python train.py --n_head=4 --norm="rmsnorm" --rope_base=42800.0 --bias="none" --parallel_block=false --optimizer="muon_variant" --batch_tokens=[32768, 65536, 131072]
Each number is 500 + 40 x the weight over its row's rms, rounded and kept within 0 to 999. Layers, rows and columns count from 0. Numbers have three digits each. The size before them is the row's rms in percent of the matrix's.

# up: layer 10 MLP up, 896x224, rms 0.195, rows 655-714, columns 0-111
# down: layer 10 MLP down (transposed), 896x224, rms 0.0965, rows 655-714, columns 0-111
up655 098:465455526468502493502539475510542526538516578472560490609436446473452544482487443532510540459484496509440423457515513434451488505522526482436437405495534507551454495537569507475545496498526497545545531426510507584565504495488476475479425519531516505560498602492500526447472467568472501494565580510507499521539527501507454490513496502525
down655 101:545554442516484506491559527499459431460516571536486502497530568531541499516491469503543514509567562527512472533479463523524422517380541527482558478528509529495505504484439531540586565443436550526489452605412477502484478516457471444498539533511483504558491530534511518502475571545440515563506543510504562496519504511538517466527523421477
up656 098:451564474514476576449506470461552472492486486450421457433471485473496500513505527506484533528457555537475448475542503498471514469421469545506548431420522491499530537475553417431569478539476513444589492563486482497503478547518523481503536507471476519540548464440474465508422488546516526550492534458469422534530528479527527505513572455497
down656 098:511431550531499550408476454504503430528498543525526531518502495444540531495479508479530506414518480541542525574459438517499506532543500518512513481516458490488497550505496510497500461467444519530582553504503552460521482465510516477478498601546501457516523490477452487516569504455555459517428451472473497475469526556547435335551528515437
up657 102:509456552509523539523409454481516504548545551436541573611496473530546501433485484509473486535464494503494505456534562495511529506521449505470497520512525568543498544465467467507481542473495495507490498437468515451531576529447449503483565503466578520518496491388527478506536426554453470516510470596539503539515535529460523385473510585463
down657 102:468548508523534486510518533497559456532549515468490440539524541499531424461527480462462460468419480466552511457473491543488561514484468483528479549469534481541506515514492438529470454495487489590581547471486513508465514522481455524504464460473405532559551503485472483547483464493529518653530479502456557555371509523428474431550458506541
up658 092:510472523431390552413476487532552525572474531447460498427431459557513484466553482492465498486465555504555458485484479518462551489488479520471532484508504453484463483473489489530543446545434549539504439474511472470580538522536588486533449480586479484522487479449493508490540427489452526490549543479445564507507481523483420549495480490497
down658 092:484450482516495453431457538474512505497486534464529482520505507498505531431475536518540563511487486451505504476455517487526487479494510533528447513571456534563528522495483542475541453469507540489546551474536600485513541489476473500513548537476527528517483466532520514491502504421485556456536463480517478515457497543512548456432533547556
up659 101:594464491483493440585490552408519518594519534456536475473586552511425468486463534429515563469528487542489492567484463500481474468482564486474414550536563484449510496527487494483574509548452494480573424538528534449482450515474487509455532506536442549478461501498440536499545532440531486529552588484519461497501561503490478529499497493501
down659 102:556481459521547505446450531445459424503474463466545505474528477460481433514565506502462509522515559470513546539500543463444455583529510523491506462503535536469490466465438527483581502497538418460585585496524506532475522501474554509481486402554401625512459501507561481507487479513520499545472516524495502563520574434528498456477502493500
up660 090:508543520510498545494514503533557547501487483513535457553480462580481424530498487578528460524589475428559522589563550485560520506534530483547481508493555506484471475464582459457488494489462495520514506525621541530521536502517554522540495431528424501491572495471494560523527472513471440511431505464575520510505466572508544491474456480478
down660 092:479558529478512524571454482522455562557500457439560455526511459469487417506587514423545544535443471549509504506506433502568472474519524452503524470546480488552509459520537520514484500464459431516466488447558480433530558519486454463454508509512503543502518516487442492478472543492510549472452484410481574481590508521421470571513385412498
up661 103:459392578468498484477520485432466543580541522520502462412525516515528475503475518555498548521561518491502483426500480491496473533458591500490514507486478492522506509549525502498497508485536532484483509474484459475511572534504571467439495552529455497513586502459450444567506442500497488497484421479530540517483490507525473482509475491480
down661 100:526495491471546516440497558475515491531484478435448521559478477509507487479482442508498510489509505408483471529479556585520497510503451458523466481536446557509542488572473494463496577479484479462545486501440547505472484478480468506501528499474490513477504541533570482504524462473510525515490477516548495490461465416508529559544512547405
up662 098:511556464448477498591554528507560553482506474447511456508472513541454497453415510548498491507467469481509532480460489458460556510465541478505570424529512405563494529496434453537527466421485421448465517401512491495484556506520490524415513495568464496583520567484468580541487512479479460504514512512444524489541519545511477430484523550478
down662 094:491537507481482501485498532478531516493475541484492515553359522451513473526506516513565442415461557509454503484468486551486492517526476436487539519498476514512502456510485477491498554498491456453451532459530557473575526474568484500484546561635550584473511551445520491475493516548538521429444450495508445548507471515488426512480429482546
up663 103:484521508543512476499524481492475523540457495557519499517463480460479490500474483504596494512462603587445559468558488484514432486499457485470499533533501526484506492471516476495488532483546469467504519441470447522508458431437438517437555553480485466456464470516480490544560513497508495461497508522587454620484482555489533529542546501515
down663 109:514502505466502543438517546486513484497542593510541493548467550446495527492575484570517536534516494471516514460529527521482478555511492493444487464478491489445523478484462451478510517514433532492509526485496496525451514454395506479518452465462476476563469499462431534560559579527509483445503459490460525419506591475482529387532487475529
up664 096:575502535440468451554517516499477462469508404540554444493547442468554506583516520469453531537575477423439508492568534462490511534590482478504573529496470631516502494529502550501484506467499536424464516459494553505506433468492500495448446501532528455499516434515520473480469554448526491507501537563547477497495497546457538512523449618570
down664 095:538507503535513556478414510466516545489464592505466514470505537438491441521425533481496502491428476429547475449470483548486512581461481543478490543549494506447506467489495537546442465507563511450540599550467474499520456497485422558508467451475530609506541519494521583475551471516425497520480499499549529486484513384528533549464477539479
up665 105:443513491514507512493547472528591547511531555468516473496494520498465517495507510469557458579491481474499432491497554465513531462618462531455473458492576531587461593495475499518534527533504543444529438542480449533524419460531518510469492530472488515499475500585516495457515494537542521454445500499462528494557452512493430491496518458526
down665 104:514549555445499482554442551488530532471495524540523527453511422520413493490384479414388425515493506539552526415548492535552463491439460625494469501475539466491500515516456479534555524538499486491490493465539448479483513448529540485558429472539459593508482470468481481459514487515449494531614462507483481471500466520487470479512470499479
up666 094:543534554529450504538500466514542571465547496576508464541441490416565470521495493531438444472561512459525436468465485534504478546544512532515493558515556465532550450477491511531492512484522532487501586497503511501520513438556514489514509534515477548474373531500506474554490496523526488506438557454422547496554504529523471445520530498469
down666 091:554544510415534489516493525566487500507463526572491484500505513473467506467465462565491479436538470464488385436500487502552461522511512506489471544547455561494405446512565480517479483470474478516550486500480573475534532510546604607498522456535498493584484482529597503509506495536503479500469454449485497476526524500516485523571498509504
up667 107:579513482548471531482598450609493503546569521526501521468496481495535478511451499520498507505481399519560506512549611470539530460530502538523495538544472559532461527517519493509534478534457557505502462556477539549542554522543391573492577517508456490512480532460513493567553496494444436467490494495564555454530473522526503503491473418495
down667 100:415579481526521528464451527462526497490538482418466543573529470520454545450514506488558489552420504470560511450540527460414562509380538490524486454466442536543591516511467488471467431429501518519550479499502551491501427583523537514467468491485491451490483497481482517479485512485485514529487497530440460478538448503533440536512537503523
up668 101:461532514475490493505536517578520467510418497505580459448511426497552482479475455551487535475550461515511483510514562428477453534528460512514495509438472398466499495539545473535507506500537496523529504469544577497488522587422441499512514486493495508477500533525495473518527523538479498426543535507395505541467514366517518439465445466505
down668 104:463496581453493480534460467493540487481449460462503522566514428511430538504462551505503561437456557519485488484463459454543517505543502483469460574527488540576508455473509496470510555511543420429483515512476457445491467532475504530482472557535460391467470443502513576515468529473508456509475418472489531462442530437491521533516496477468
up669 096:509521492480512440395625571524544514523503496537547465367540483500471497557418496501478554496519491458576520504428508513553478511544541545431484492473508479487575524490492500520489475458558530516505415401512474483482531518497539473535447583488498520451528495513546429497530457561519444557475481479519488441453518481406434556466592492514
down669 100:502546488510549459499460580473588559556569425443463456598434514459489508502482481477506522481517513527555513525489493463455497511504486517529451483498490493512500415515421489488603479441434540493491535531489578466511457461458432485544521479519464469496531502463556506565488500452471528543474515516503486541486512480556585452453478467484
up670 095:600513446487459525448520453501523479557485516423513529518459381530552539523547476440526483458466511562493521485506464485481468513452490459445501502579511542542494460524523473569542465471486581482485456495491520493557574523460533507432543507479582432527493490567490489398507514504511423535533524518445444485500538524517406536474477464507
down670 097:494467454484484530476538442463542429524449518521480442538470441509490553467472524497523578456486573504491484404454488503529494411514563464514569494535558468492554568499488464515521530484565481478477553491535463491467511547498535503501463616490520510431512582497515521482442483538521538469566473480480456450512512467572447488435481484435
up671 098:501508487395517552495515441482536517514541487440570468548467509547568457528532552481538527487458489561471512502533529442510552538521472525568543432536456494579488499522506478380515482517454488512462502544529480452470459445533541398573475461502506514474509467517483464472554533470510556564522513514579547484503536479458441518513540558441
down671 095:516560556463507491527465479541463463477456438475501545602511452588500512491519490429524526504425556540558459513547456484516479576593492521465510545546493506460474508449539426518444440514529542535614511529494466512482559526521481503533520521505509487497512470464458450481536431485496537534490518432504505497554564500538440452530492482548
up672 111:426501528457489567490526516454487515471440488507423529466501403435500487537476464428500482471496433430545459557471532542523492627518517487553554468484442573469530473511445514476531498487457503507549446470553522467485432463532568515541462506486533541458480472419432509486494518479418511442486480537529490573518567479468519535501551453485
down672 105:422511474507473514569423535459525540512501455545441486461536536468442544568540577566440454457502470444450450517456528513571452500531426497535512413537407531477522484541460476501492533488523507531545511461506567488487502556477482517505503455496502527520439473528535515478477526576444553547426494471435521518448533557493540554520452471486
up673 094:570470543485514527472511487434456490493524468553488521566522464517472507434495415547533451494543524466519460547481448523430515527507518535506410453517527519556497474531523515405517458394481488559476471510456506480457524492556445477408581448517516531501536495476536480525512474463495495512420477535510550504502511495510519442480573511465
down673 098:533509393502516502452526529447502509459510479561518517468531524515515504476481495465488535485557546480477538554515525537515501474535488574470517517476509464493510525486439490454493511462495399491552395481411509440552442589582465490484485507542459543485556549592482477489456516507496501473573563455526462460497504533505535531512521502485
up674 104:475495518581484556460532497487562479493476487530459488437484539500496500517483487482534537487510469508475495532481534520475535536505479557523481434538548591540507512550487508458524632497520579459534390469459515518515473499523602524527498521521519551431464518505499471443562492513576513518553433494549445514508489477492522464502480547490
down674 097:472482549570511411452473508570528483466509517491485571478534483454422477452511563501506497606469505490509464475480462438472462503456501501485476505576430460501518419526517453451410525534539516480535470492488446514546518467473539452426571520542479418473459581478526507507544543444462468511507507619461544518543481459545490532490475458501
up675 107:487479406519486514472506483425526448506489509489513523482484427542520529461428473472497553514455554505548495529519509557505445498547514523523479418553461481450468491483526515482497530541425451537556550509480480531521554482404436452434557512477503460492436594523530536501512533442517528441502447475506506494544548467543461568470464406526
down675 105:421474493559432538543474497514517530455540507513482567543543538534462533433475524484506461513479431503446482565479425510443472417464514514525547437556457480490513461508483486551509491495532467484528492512498493502493529462503577492432532494493540499575536499474541506472456508455430543475483556517502568482609511535504453528537473519500
up676 098:411549506443488534500479570540527454488514494471491507493492508539489523502469450558501559499476430489509499490464581565446553494463454514500497514469488460417489512548542511549443492486502492506604522528505541512519524559517542519481532503457514511496519526484477489528391454549494458482568559516459412417497441541537461473473506451479
down676 101:411495542439523519531465493479496502488476511515494482519537443516488490545374510459501467526530484438492550499471414580492464485503407467542528462486490533431472451468517505488536467450550467494508500529395480483532502501462468504488604462466547513510581492569466491512569467467446489472456531538412465473496501551517517472481531460529
up677 100:517552443457520496501537455479517521521499520471542453469475535533531451563494423473498484459563447449450474515418531434484532433440537460494546504539519514451503576478468394492497537471564491479456522558519528499525610543516539530550480543489481522412428557423530512526458477483518586553531536531541514527510486481512546527461519411503
down677 100:498513521476465528442578496497522556442562503545517505480505431522524414541513473526539505539546540453456475542534485437491518514463421487499562496454522539466463496507500479616489430511514520531528510577487536512532521501567473527492509508430505476522472551465469524494436531488490494540471505544518480476448543435500548534519402506493
up678 099:554446470496506507450531481454569508466530560514476581531491515555530508467495488550503521509533459563428464489490507557574484505495495499501486548498553494467492512621541438404500497516440534462551574458504483559522533531480533531470491465525408530504531462481540566398504458478554391490490536546501521505509484523545566532532578488473
down678 098:512487462479503467512461390533467436485534496504533471435501473489516531448464497501505556530617480545498521475522496531548526463534530456504495491438469514474422604430482529547483420551441467509513548480524490522435558443570406538576475474530520485454574485564508531480565512499464463412526545441566520534536528514477483459510485470470
up679 100:510549495532483499567524511535479548441523463483528519471495480498522566456473484526485528498569475476425535495455520553451553531489525555466522519530496558559502441531455624501560498526479543468503463608453490525437508433507445459467456531531559485531491546506495535467453527536525451558458498555538447493525470478479522455561458516482
down679 102:431457466451414554490510448483585587511510507502439494511469439498544451479525515555504502546592562542536513524527475532544514582452490526490520541502502457473456489519465468483502504452616514487521464567446502466556499483447506502506518460521537537537514421468467505564515509489497510505378565461476486516536476496540455483505479507494
up680 103:467501471520503516547540417575532487566468565439502548514588499542560471534496453466459508556556541581461511507539506517437541485511428482538492467509452520453482485483552492527500488575531467490477510425503501515564523487513517538487451463494504503519462500496450478494476504506475513561567537512477548519553532452554424473460597542523
down680 098:520501511452511444505513491473394485467446497526558471498522471552531531556517566530480477470485487490449435528502451524505500498406453499482485508468483492532457546546527459551498454582478540495505454496515474455497584543520538482519544466577510533472534548537466536533560554498507461465442517479498469484466481514514550563501541533520
up681 103:502596455441556428486455467544494495523476483496537501490487474467511548490471515547478582525523441401517446460532494492545513445519521500515545551549489525583536495556507469499433487513511511439526571490531476493545492414492465506425466476493476504495427495526485529501569479612498606501527516534445540564489527506472370523580560430498
down681 103:492456525458545529571504455539492517449523551414469406462454546450492496471523437457446505492525478532491460517424525471469461557551444513493553538480470514515506564552531556452462537511492449446499450459466517561495496461510560523356496543542547394490431480525535557494524433482537550479525519511511518474504495550519445494538520537544
up682 095:510497529487487469527462540528502548449565466581477508480549479600590529509505536503497566491452486533498515553453489500514547483532481499540493517476555477491593436486526519532530453515505506511588515529446454519543440499522529432538528479474538505496436540424448558549538523394490496497492520531578502530554520596497489555508459453484
down682 096:486486532560549477507434496490484502491485486459509474515567449509393481447461469517513506467416482555520478564483519443570509480499440529486541470494478519539472520474553423534518563475450469504445464540457538462557524496433478551543511505484449538466542483487534431485532400520471494499488517569475438566515582441451534504507490457403
up683 082:504532476546478517478553459535438482475463498529502510568514532443485437434503524487473514491456479572547497470519505475470575466468531511535487494550574459517563456482519458491459510475476516484534520530558505501506401496472464455569508501497482487557553546416557530515443462465540471512534548489476497540513546462463554518456427461513
down683 090:558557479452466537513506491436513450495459476544442517509492469391445510480494492474584532484520499460463430477493509453542556455469520575471550482535495477523572507557439463504526532456490533535449434525443470534487471525531529536535556470494546548509504453452530536447505507487514478476531495502473441573470520535423534470473497566448
up684 105:558467483459515504433395556525520583506522486453468554479504476469469489531516486549460526587523484433501490517494482496448495458513500547475484538541440504514553531428533489504496461532493509532470411523589542527525520441527466484536499472534466483525514557538535496518489514559478495498447506507490489471512483454564468471391550477456
down684 103:495547538525518516535578446538500549499496542488440491515473489442554526516546460546496563502475495459489540574439528512456461488505503473472543436512488565409508508457533459539501497467481560536531478492453469496551460435503495482523454550431516487520527431464482540488511495537514476491539529457443543524433564407519466493512458491457
up685 112:492460549521530500438515529526460525487426503520530477550521478478474461493515495528527542512507457505507571473558510512522528489540479481538542550554509505478488520497476501500489514499572486448503572456505546454450417571513480485507473507471496491578517518569500529433470504534607561489475458433517511524490540522537503485460456439466
down685 113:468471557503523485531499477508491486501476527496535499522494433539620462450516459490518484512506507497515521438540453480584501481500529523502506509562427495531570634490554516563564422468543543410463439396473479532484502532545514448503522513475464442528501504459452517517537482533561471514526429450502505453516513500549491525414540512517
up686 102:485486515497540553567493453545521597539434546502484368516533470539444492469522434569521504484468463557520456525473478441463503495475483521473543458467547560560486482589509582511510531498505438492561495507517439503518536516537542541458484470552516573473531502534447440488569471504443473547480507500529511429475464493532447436437516487492
down686 100:444511489584449506470453474555530407500481497489525508461424492462503469517506455540468537571475517496570523529436555505502456490490470482482442497452438545583571567496540485478464485521494495540535530464472514558514460470561518555482546482437490494514470486596508484528535485502483446519474539473500540476501490527507543549545549523515
up687 098:465410477511502418456504535532523535473446512532557499457495427495481569544531507583522545500480537507516530528514548524523434493433497489515468466574468496503472502504443501458508568491452493472443439420475498544541519523533536509461478484539564537436563510479559526606534460488451439456475531536448480502518498525470526498498489551537
down687 097:524520518496515514459526491501467532545481476524446579452501495454556496440459477500541447490482483468549466509433499514481522534550610487505480495436385453493462458511529533478525556494468539486418443483502518534531471495478565513561497482461531559575481459566471499519555489469502429478519513465475463458406526489505536545436524492410
up688 098:555517497565466496480491387513478539509396492485511478489480534481477549497501461503472466475442480550517572495478518536506514432500604427445529500518463516453485508496510486415458538472478483447428454391464510465532474486531520554491527557475540471530488451425444467426500521525521496568483480473511458552536507536481468476576515515566
down688 100:611488562526454505588477467476509539462569449413458549471538536535536504439513496480516473422512423517512493442462496475531520466478473468413479486400539531509474530499583467495511521446551567483530514467434486458481499455499444481516544469505486506513505514538519493432479554526477460515553593510455464465649488496544459462488512445485
up689 102:505539526485501531456522513514520501459447462428518488561498581426396494507538524461447511474562480460510432461530472511509521492486542521473397536434452518480526448503492488500485493553522596487440475543549561581487508482494585496452544578458454515494480554522496511452475436531458525488505480480400491549563505444409547526496517487525
down689 096:532540540535510521532475561446492542506496495482498493474502523520446485508501521481473535557529494436425468507492484498509500399443502525503537526476469467517484517490430397514516466449534517461417491480462496542513532539483514460490596487522469501531512457448464475474480498523438532476572463521627448436477448469533542501471473566519
up690 101:542513436442472565492528541446499542494464560545581518468409529511556559450503480545487441529429508527535488454482494488494478521445561492506512520537472481450519432526493484549483494589496506524471537481475582523598431420542589501455491498468559506505496484509526474561505462449500481517509438556486542481607502505485491521544491511482
down690 097:506490483519487459461441518495512522561470506572503511443428552536505514473539518543481526531464478474540501466509483474514457473508457531434408528480516539506480545571509508487489485566525525493579485503508491488548486444523585444506507510496464538527417508468471456511550489586498466470573464441578541454529517537500470505485549469498
up691 099:548520523533435428583451513594563423466509476525502468487543539539424500476564482498512543520487452446441409533462542484462526501474548487540488472346470498480466467551454501599538486500491470483524419571478467516476540578517467478522493483445548431530532515533589511440492473543500531488466628500494515468550486529513478495511467531501
down691 106:474435515462530417503525450497471474544518525495586414445439516433546550536544487510391505519469505479513465460444427481465485509521540490485492500546593516459405439580553484477462499533529525566503473456416556555544461485453454465485573482476532551565552446510422480536478578468501518519511501452527588466544448518528477486505483476539
up692 102:536520523478495501483511549466532518489524510485461560579577509543476467515583451470497479492452479512510480452519534454453477543563550543506507515590542548531497462532400518546466535473536460550510442468476524507512477445508544496449490562564469478506511502550479405498456471530511521518538406454518522459520464527448498599501476528472
down692 105:471475454458470521420472538520538472485534522463588506499474477425515502427473512507478469553490494421475452520519536485483405509498478443484494522470533455564500507554525525521585522509491461510475499497486472511550452511464492506530516508469552536432421496572509577495540530471438516458506479438515471473559485494528447454483542537459
up693 097:512477548472430472452486610501446538430415468514559464505454520546606530513584461470563446511517485525508537442572484432504434544496406572477496466551544468528433463527512475473526515532467491481510467535482508497437544491465461451533519515461535492500473498493432552493506457514487456496514428525519514475452528588571506466506472534447
down693 099:511506499422475473493484477505592480552518508511493418526483563504563450491471461468454529528547576534531514458460491478483522562573546459527512538486528533521490548541459530566453474455603481516512470537522551438465494534531524518467544413510573506599413471533552465466500468431531484447475442534495533400454494517477534445506526509513
up694 103:549530493439478490447505505527498491484449497445488442430457510422420535464462521524469482540481467509494497494469521457580582464535494541502474539563556488500564548507567498502450580474429526544489486493479502581527540491498439482539560530480484471434434445516536455479460470483542464514470524524548506520524473495514528481454462506453
down694 100:489458541483465478521501497509478512493444465484511491494476483458549468543538626495500488546521493563540540489418445477554552550483495517493563461476501432466551510506464501524550510490528504501495541542508449530466466508515438521558463518535506492528492521512496475510512517556440454525501471455464530479447431490457498513542493488513
up695 093:537490493488472509474524538480490543559504462525512518463533539543431552478512501525500473485503447518450506500522494528496537545490565503565499471487489586459527449607576537523538463459544519504531442530525507510553523535520509496450533545469512509556551576486543483487467481581527483441500499483474515495554525504496523488524453452536
down695 099:496540474493503455538511553520459450482494466490566514485429492556518471496513490427531429570510523546470541413491540504508491498529476464486518493447503424528486424549483474496494528477529449571511457480463453619521487526560549519532497545494536526429532472498482524532495431476492476565507510505504493532388459523511501562578434589584
up696 099:532477505507529459605515463478479529501489521481479464481504520468459492505522496550503568513499516499429507545475597459441514507465413535497473509491541558515477468475509495522513530512467520495537493491460475507505544500466447481489485544503566482495505482476485471421491526571446425453481538443539456494563526494455434428482486494507
down696 104:557444523455453487458485521500538520505421506465538501502512434465530502451500498540563511474463465562470512452507552524484485578577462522498508508469517512541519502538532393530536489578556544551549504561531452469482495482569521519523556511543553481476506567544460459520533467500463547468480502573483556482512517539450529565462400563496
up697 102:526576533457503509541577430455545477523506508484505553486464558527475508548462488457483552428573514495500467498547451573517435474445508506483509523502594499505529506533449483510536513503423489519452503533533512519468607491430463505520456545482447540478512530543498507543544547534543518534517510446464523536465564483517531504578501486493
down697 099:533519510444462484470522597540507451559471609503520495476540567459550528563459548491486510504537522530399564448499565520492525523488496516517574511496451414485499509454448512473492478476499493575560473470467517448440539467512527470589530454534497545466437498548492481415491477558485497550494440499504500507463488482528589425502521500552
up698 099:477491522525444562464501463443538606458455558535439591501527496432423550462526532551541550492525579556447534515479553562549505564496474469424502527479533441500542458461578551475525566481440475415519447515471488520509391463587530557434448508479466494472519516504526483521512559453461517459512497466461526478512529511412422597520499524471
down698 099:475500497493478528559492465456502494527515566610418442583497475400491486515491544482445562532485452525457436564505515499471506549508579534520517476507508532510477573490480502488493525511571484488512525464469507536532430451562522474497458548597556501497534586568482441487472512525455503528513514584539459476496544422535469543501493456483
up699 101:470534496515489514469533484519541542417547468493483567551447498479483505460483526546509460494450579562471505574528506550528452541479547465531488440632519514522493486527481483592543538550552535534456490473457503499494485483473548521525506536513449487469486453494540538480582576478500470507530498528575475625558494509523499546532511558485
down699 105:439531501504548535408555493500520433538432576532500457520494500478526508526450502431484562477551497570533518575465478455538519572491531512467481526571500501535396505469509513486465524524521522467551490570515555549479531495415478568492427483472526504483572475486445492572465471457542487427499567476476512503475474396479507437490569537530
up700 108:475443453461474497433572542510490529523439483465550543466514554491490459506516488476458504479439543545405499533608524438495454502499461475457478503523482556454581496481497573608513448436546484534536463529521538525514452483456528540489512489463491465436491442556498500478525493482446498433464440549534476496549516541581533456425528506519
down700 106:526424453467497494506515502471472523555540486442494471460490510508524413594473568471539497494549510489551433545607499457478521513476486543518543560463487511518532509585509437498555427520531479484533546568536463553537513489512475431556539495451516480531519512549492545481496491524492502418489467515473475495527551512504495534468518489499
up701 097:527475497584479544504454448542533501493436539490534511448461496467429550519415458515504495469468489584496566559538517578519529528477487526537544440418433540496529473526509487510489460499431480518455473489537549535511492518581506551505460486482596573508495543556541512554528478473526458541568541557523538536462481444577464544514598458473
down701 098:515489507513501495474459483539485470474467517597482433490537479556493478533504464523551472567556472486505489532474429453542521452515493415462518465533470490561503479471435524554529544442500439491487499441458519559449534502507577526458517411491445416507462477499469493530514548472513455493521511509408537494579502528531508565503503553466
up702 100:563423554530516480503537435421464609482527448501501541515514516501487517493527506413473473517493500476509575424492464467492525485452450447488544529515550486521532460538456504478433457474496448465576428499490478549458493517560531556462498442413425447459545468537454450506490476489422484542513523534432550471434531484508508538419446485564
down702 104:440475551461480513510493524495574545500488430509533466518532571454469544503550483470532507593470556519485485485537555532532466475527543536441466518475456479477487464582455536450502522492512520548476506454366442461526558492500490558469459483507472603495520565514490505502422463514493439550527450509475427528560524521554500457472570586531
up703 104:465505465431457521551508561511479482509591524509544500455412501473561482534494475471636463498537541514464496452474559487530549499507528471498472387481460542455486542436550525471508475493527486493480498523532508504489523529546461494509481482395509462459593522456497530522444457464489447526526493491468525478519502557545438506509466488495
down703 107:495505471501478448512537534549540528538399514469461541458508531492465469490610509500466579472501544424573480516521555484502465536470481492461499510491548498496535457469478507433395455536480501461575551535493513451495482535495507507522509531512550427537563558505461530466502457529517532494478524454462493444539494470502528541501471490469
up704 115:473453500526462457509453493540507499493489423466517524465541516553503520493502504474515536548435412509489493524502556515493529540537455470478517535464460471522456478481504572545500478583508458466375541464503507474531495536476550509516396524468494466555529514468549476424463427469536466509454502489445530529509504483621405553465519497473
down704 116:519554502534531525490408518485550433478455452464498533518453552447481509522536440466497578532479485523479535423507468440378449464492514528521502540573527465503505509540515411557503514527531519485459476493505557496493453455474508490510490500487565437454506477575550527513544522570478468499491470549456544545496489438470490524531497520426
up705 092:510553422462427572479467526499599505509487522497495475476536553503508511470489394491374481450557511486442512535537515479493529539530483520516481503495446390525563454532506500506485492437461468552484440542493575519402486456486493503496549489465558513517492440502530504483468504525564449498537506477556522520559529428500453561561534486466
down705 102:458471547476490482499511519519521527517426505477454504434426480502444504488504524488472565478580502510458566459502521516483543506582523498555566528561479473544489433486532456479494511553395560540460591419563503497516503477515510548525480510468479503520436497465529515438512588518490498483483546543450496549473464462472516542513501487521
up706 093:520550509465543508548564446551463445541524461487492487461519489518552471486545470471539501532501469514492520500439533496603533554478483498494517508494522527459486529535463492514409474542560515519503539457554453469561530508486456449454545425490496490473581479487457559524504535476509544481564508527519459509553495478441508520483532508508
down706 097:467462558503531500476539545478440539442570432471455449578471546470530560558537465511376514588409460502506465510540490546529542525485480484531498542422506532467524536539505488491480538486589469462522558519502492537531550508522477526538483478455510466501498517497553534544493471525545534434492513418483499509423499527535560516538447628483
up707 093:473527499489489569541544564451524473502528508470466529547462510522490486528502503431482461592630472434536472511529539558401541579500476521470489464412539513499517494457564516489487491501479461452457476431484551542453517457523483410542438452507458503477474495485500442455539543476541451531579513548518455457537538528537536449460466479484
down707 088:457464529527490567483471585462448508485451514492545482486473517536497450513511448452513523562540478509543525531485536522471575406488474509501453402569533559460458495509527548548485514543492504479496500545511607594443480480458518506524508505435493532475479523499499435508471502529567445567545456401444490568496484528487432445542486482524
up708 105:512543465460443537493492562617508541471545507512551552419481503473505458462500429562468512503535442505476483465519475469571558530487496506508455467483476567512503516543535465487443463534511482468445564502509561539489465519478494507430450483506532496417483517540548502525579527452536478499500487470426477480525572482526465536434550558452
down708 106:494464514523479497540491471523505487530564460507533480300458424440408481486536446502480499557459513496472480542545550532518510587517453522488532478502516496505435524516568484502488547486547483473530437542543447566481464458482500501449466507510509548492525492443490509494539538538505525498481536465505479526507434491480508579448520459535
up709 097:535546506538554467538554540507517534527512506561522516497540524493456559532570482491440517491516493494502500472426492455473518522516450550509492433543542544436486526487498492483482523520471595469566579498448454540530553511465551550496498467451562474478444526502581506585472473513489577545527585552522537461429457540384549585537460405483
down709 089:442493534443442500510445458495510407551502533496422464448490468490431474513441581457518465483454511495489422527436528575532448479522496532432437491477552593513462487498520522506484460492536475465527442483485470461512538472478502527496489428536573513469432530544584526537486479489499543452497478505459531466488536511503542491498465480433
up710 093:597522584477562474525505475447478517485470479501518575476452481548532573514635429491513486447409465476479481525498587480504503462547495523516474476569451511539465488421574549438529532467471566513502492543468488501494521452561510469486495511491550500489452477517502501530527508487486509583553504525537475502479510528507506542501389460540
down710 098:425483557532518524479445464458576434429473541527475489432509538529480481463510539575584493456536524490540474519450477526565525432525516552533475436509477557585491572534468473507519524480460472439443440464483493495506489547505505515543542445497536475488455551534489513471513489509520595521526472514506460433534525495423441535475514477546
up711 093:517486404579445466443469439520477431513466437500579524546514487558462510476415430561476536539519489479471536463469530516502488506506486475409484430510507474450498532467546515569517464514549552462442461460518493520477490542518566429510630527545524554563484544530568510510498460504501503429489497498524473542480450470491454492504542524454
down711 097:497465536466525477527436595515423545545549467536523517493501467464602420543553435459509495506425579474505451508506456419565508516555508483556437529548531542498486483516583550498466521474513496556502534505487521535544495560465442495439531487568493482491572540485511551458458539501445426515474550518528559484480474448520536586562497533511
up712 095:550511503479466603536523545454430525524565463520532495428568492461503471571551508527414440523530482519494535499581518498448545480492454544533488564555468542498501496477553514487525529548544434422519483493520499516568488524518502548549489467542464407529485528497544512453435579524535514579520462411447612496482501482489474519479465489487
down712 102:449505510416566489508517494494510546511527519488479556428441467453505486555503426444491566463519505525499459468460584473526565530483504446526488509474497496386439495464494497508504478440430526466439489484433533517482476454541577471532478505491521441496518496496654536505465489438481536547559434524467475508505537475447524473473524501524
up713 102:492415501491488523581506537468477489479540471571557484557494475548463554509495498499470428564532502531530452514522508520497514537496435552557524476577483529501515483526489443508473427550486539452501500488448489569503510504532520548504574611512437512537478543490580459521542465469548425519438449496500535439627544502424457414464495529547
down713 100:514488491556516502474520470545499514537484447535478494518515475485499469496491517505500512489533442502398506505536501468507446520555534457514477554444505517470481460467444471545486470533524584538454514527505489474505516544533648513480492624512458450521486502501549576512488448580474537519548445465517527531507561448505471551604511531455
up714 100:529562513564491451486519501557441522482454437449498450489517440499550451491477432562482539554462502499499601471515481495536538545490541545474512519531489605550483545475578519485487548537454492468509427555518507467506479520523462481519566465496499547458491538509529530478506417528494543580468541622518439511480503499522476485466473494460
down714 102:475492475397457600555513520417451553530553461524463501421536516482593455477524479514528476446427451493507461449481479469538484507541485523551500467477496520461441502504484445513474481502476454545548557572515544480523448510558481512491497588521436474455523495474544531517538523509477616503462461435531479474457498499487507523541396481552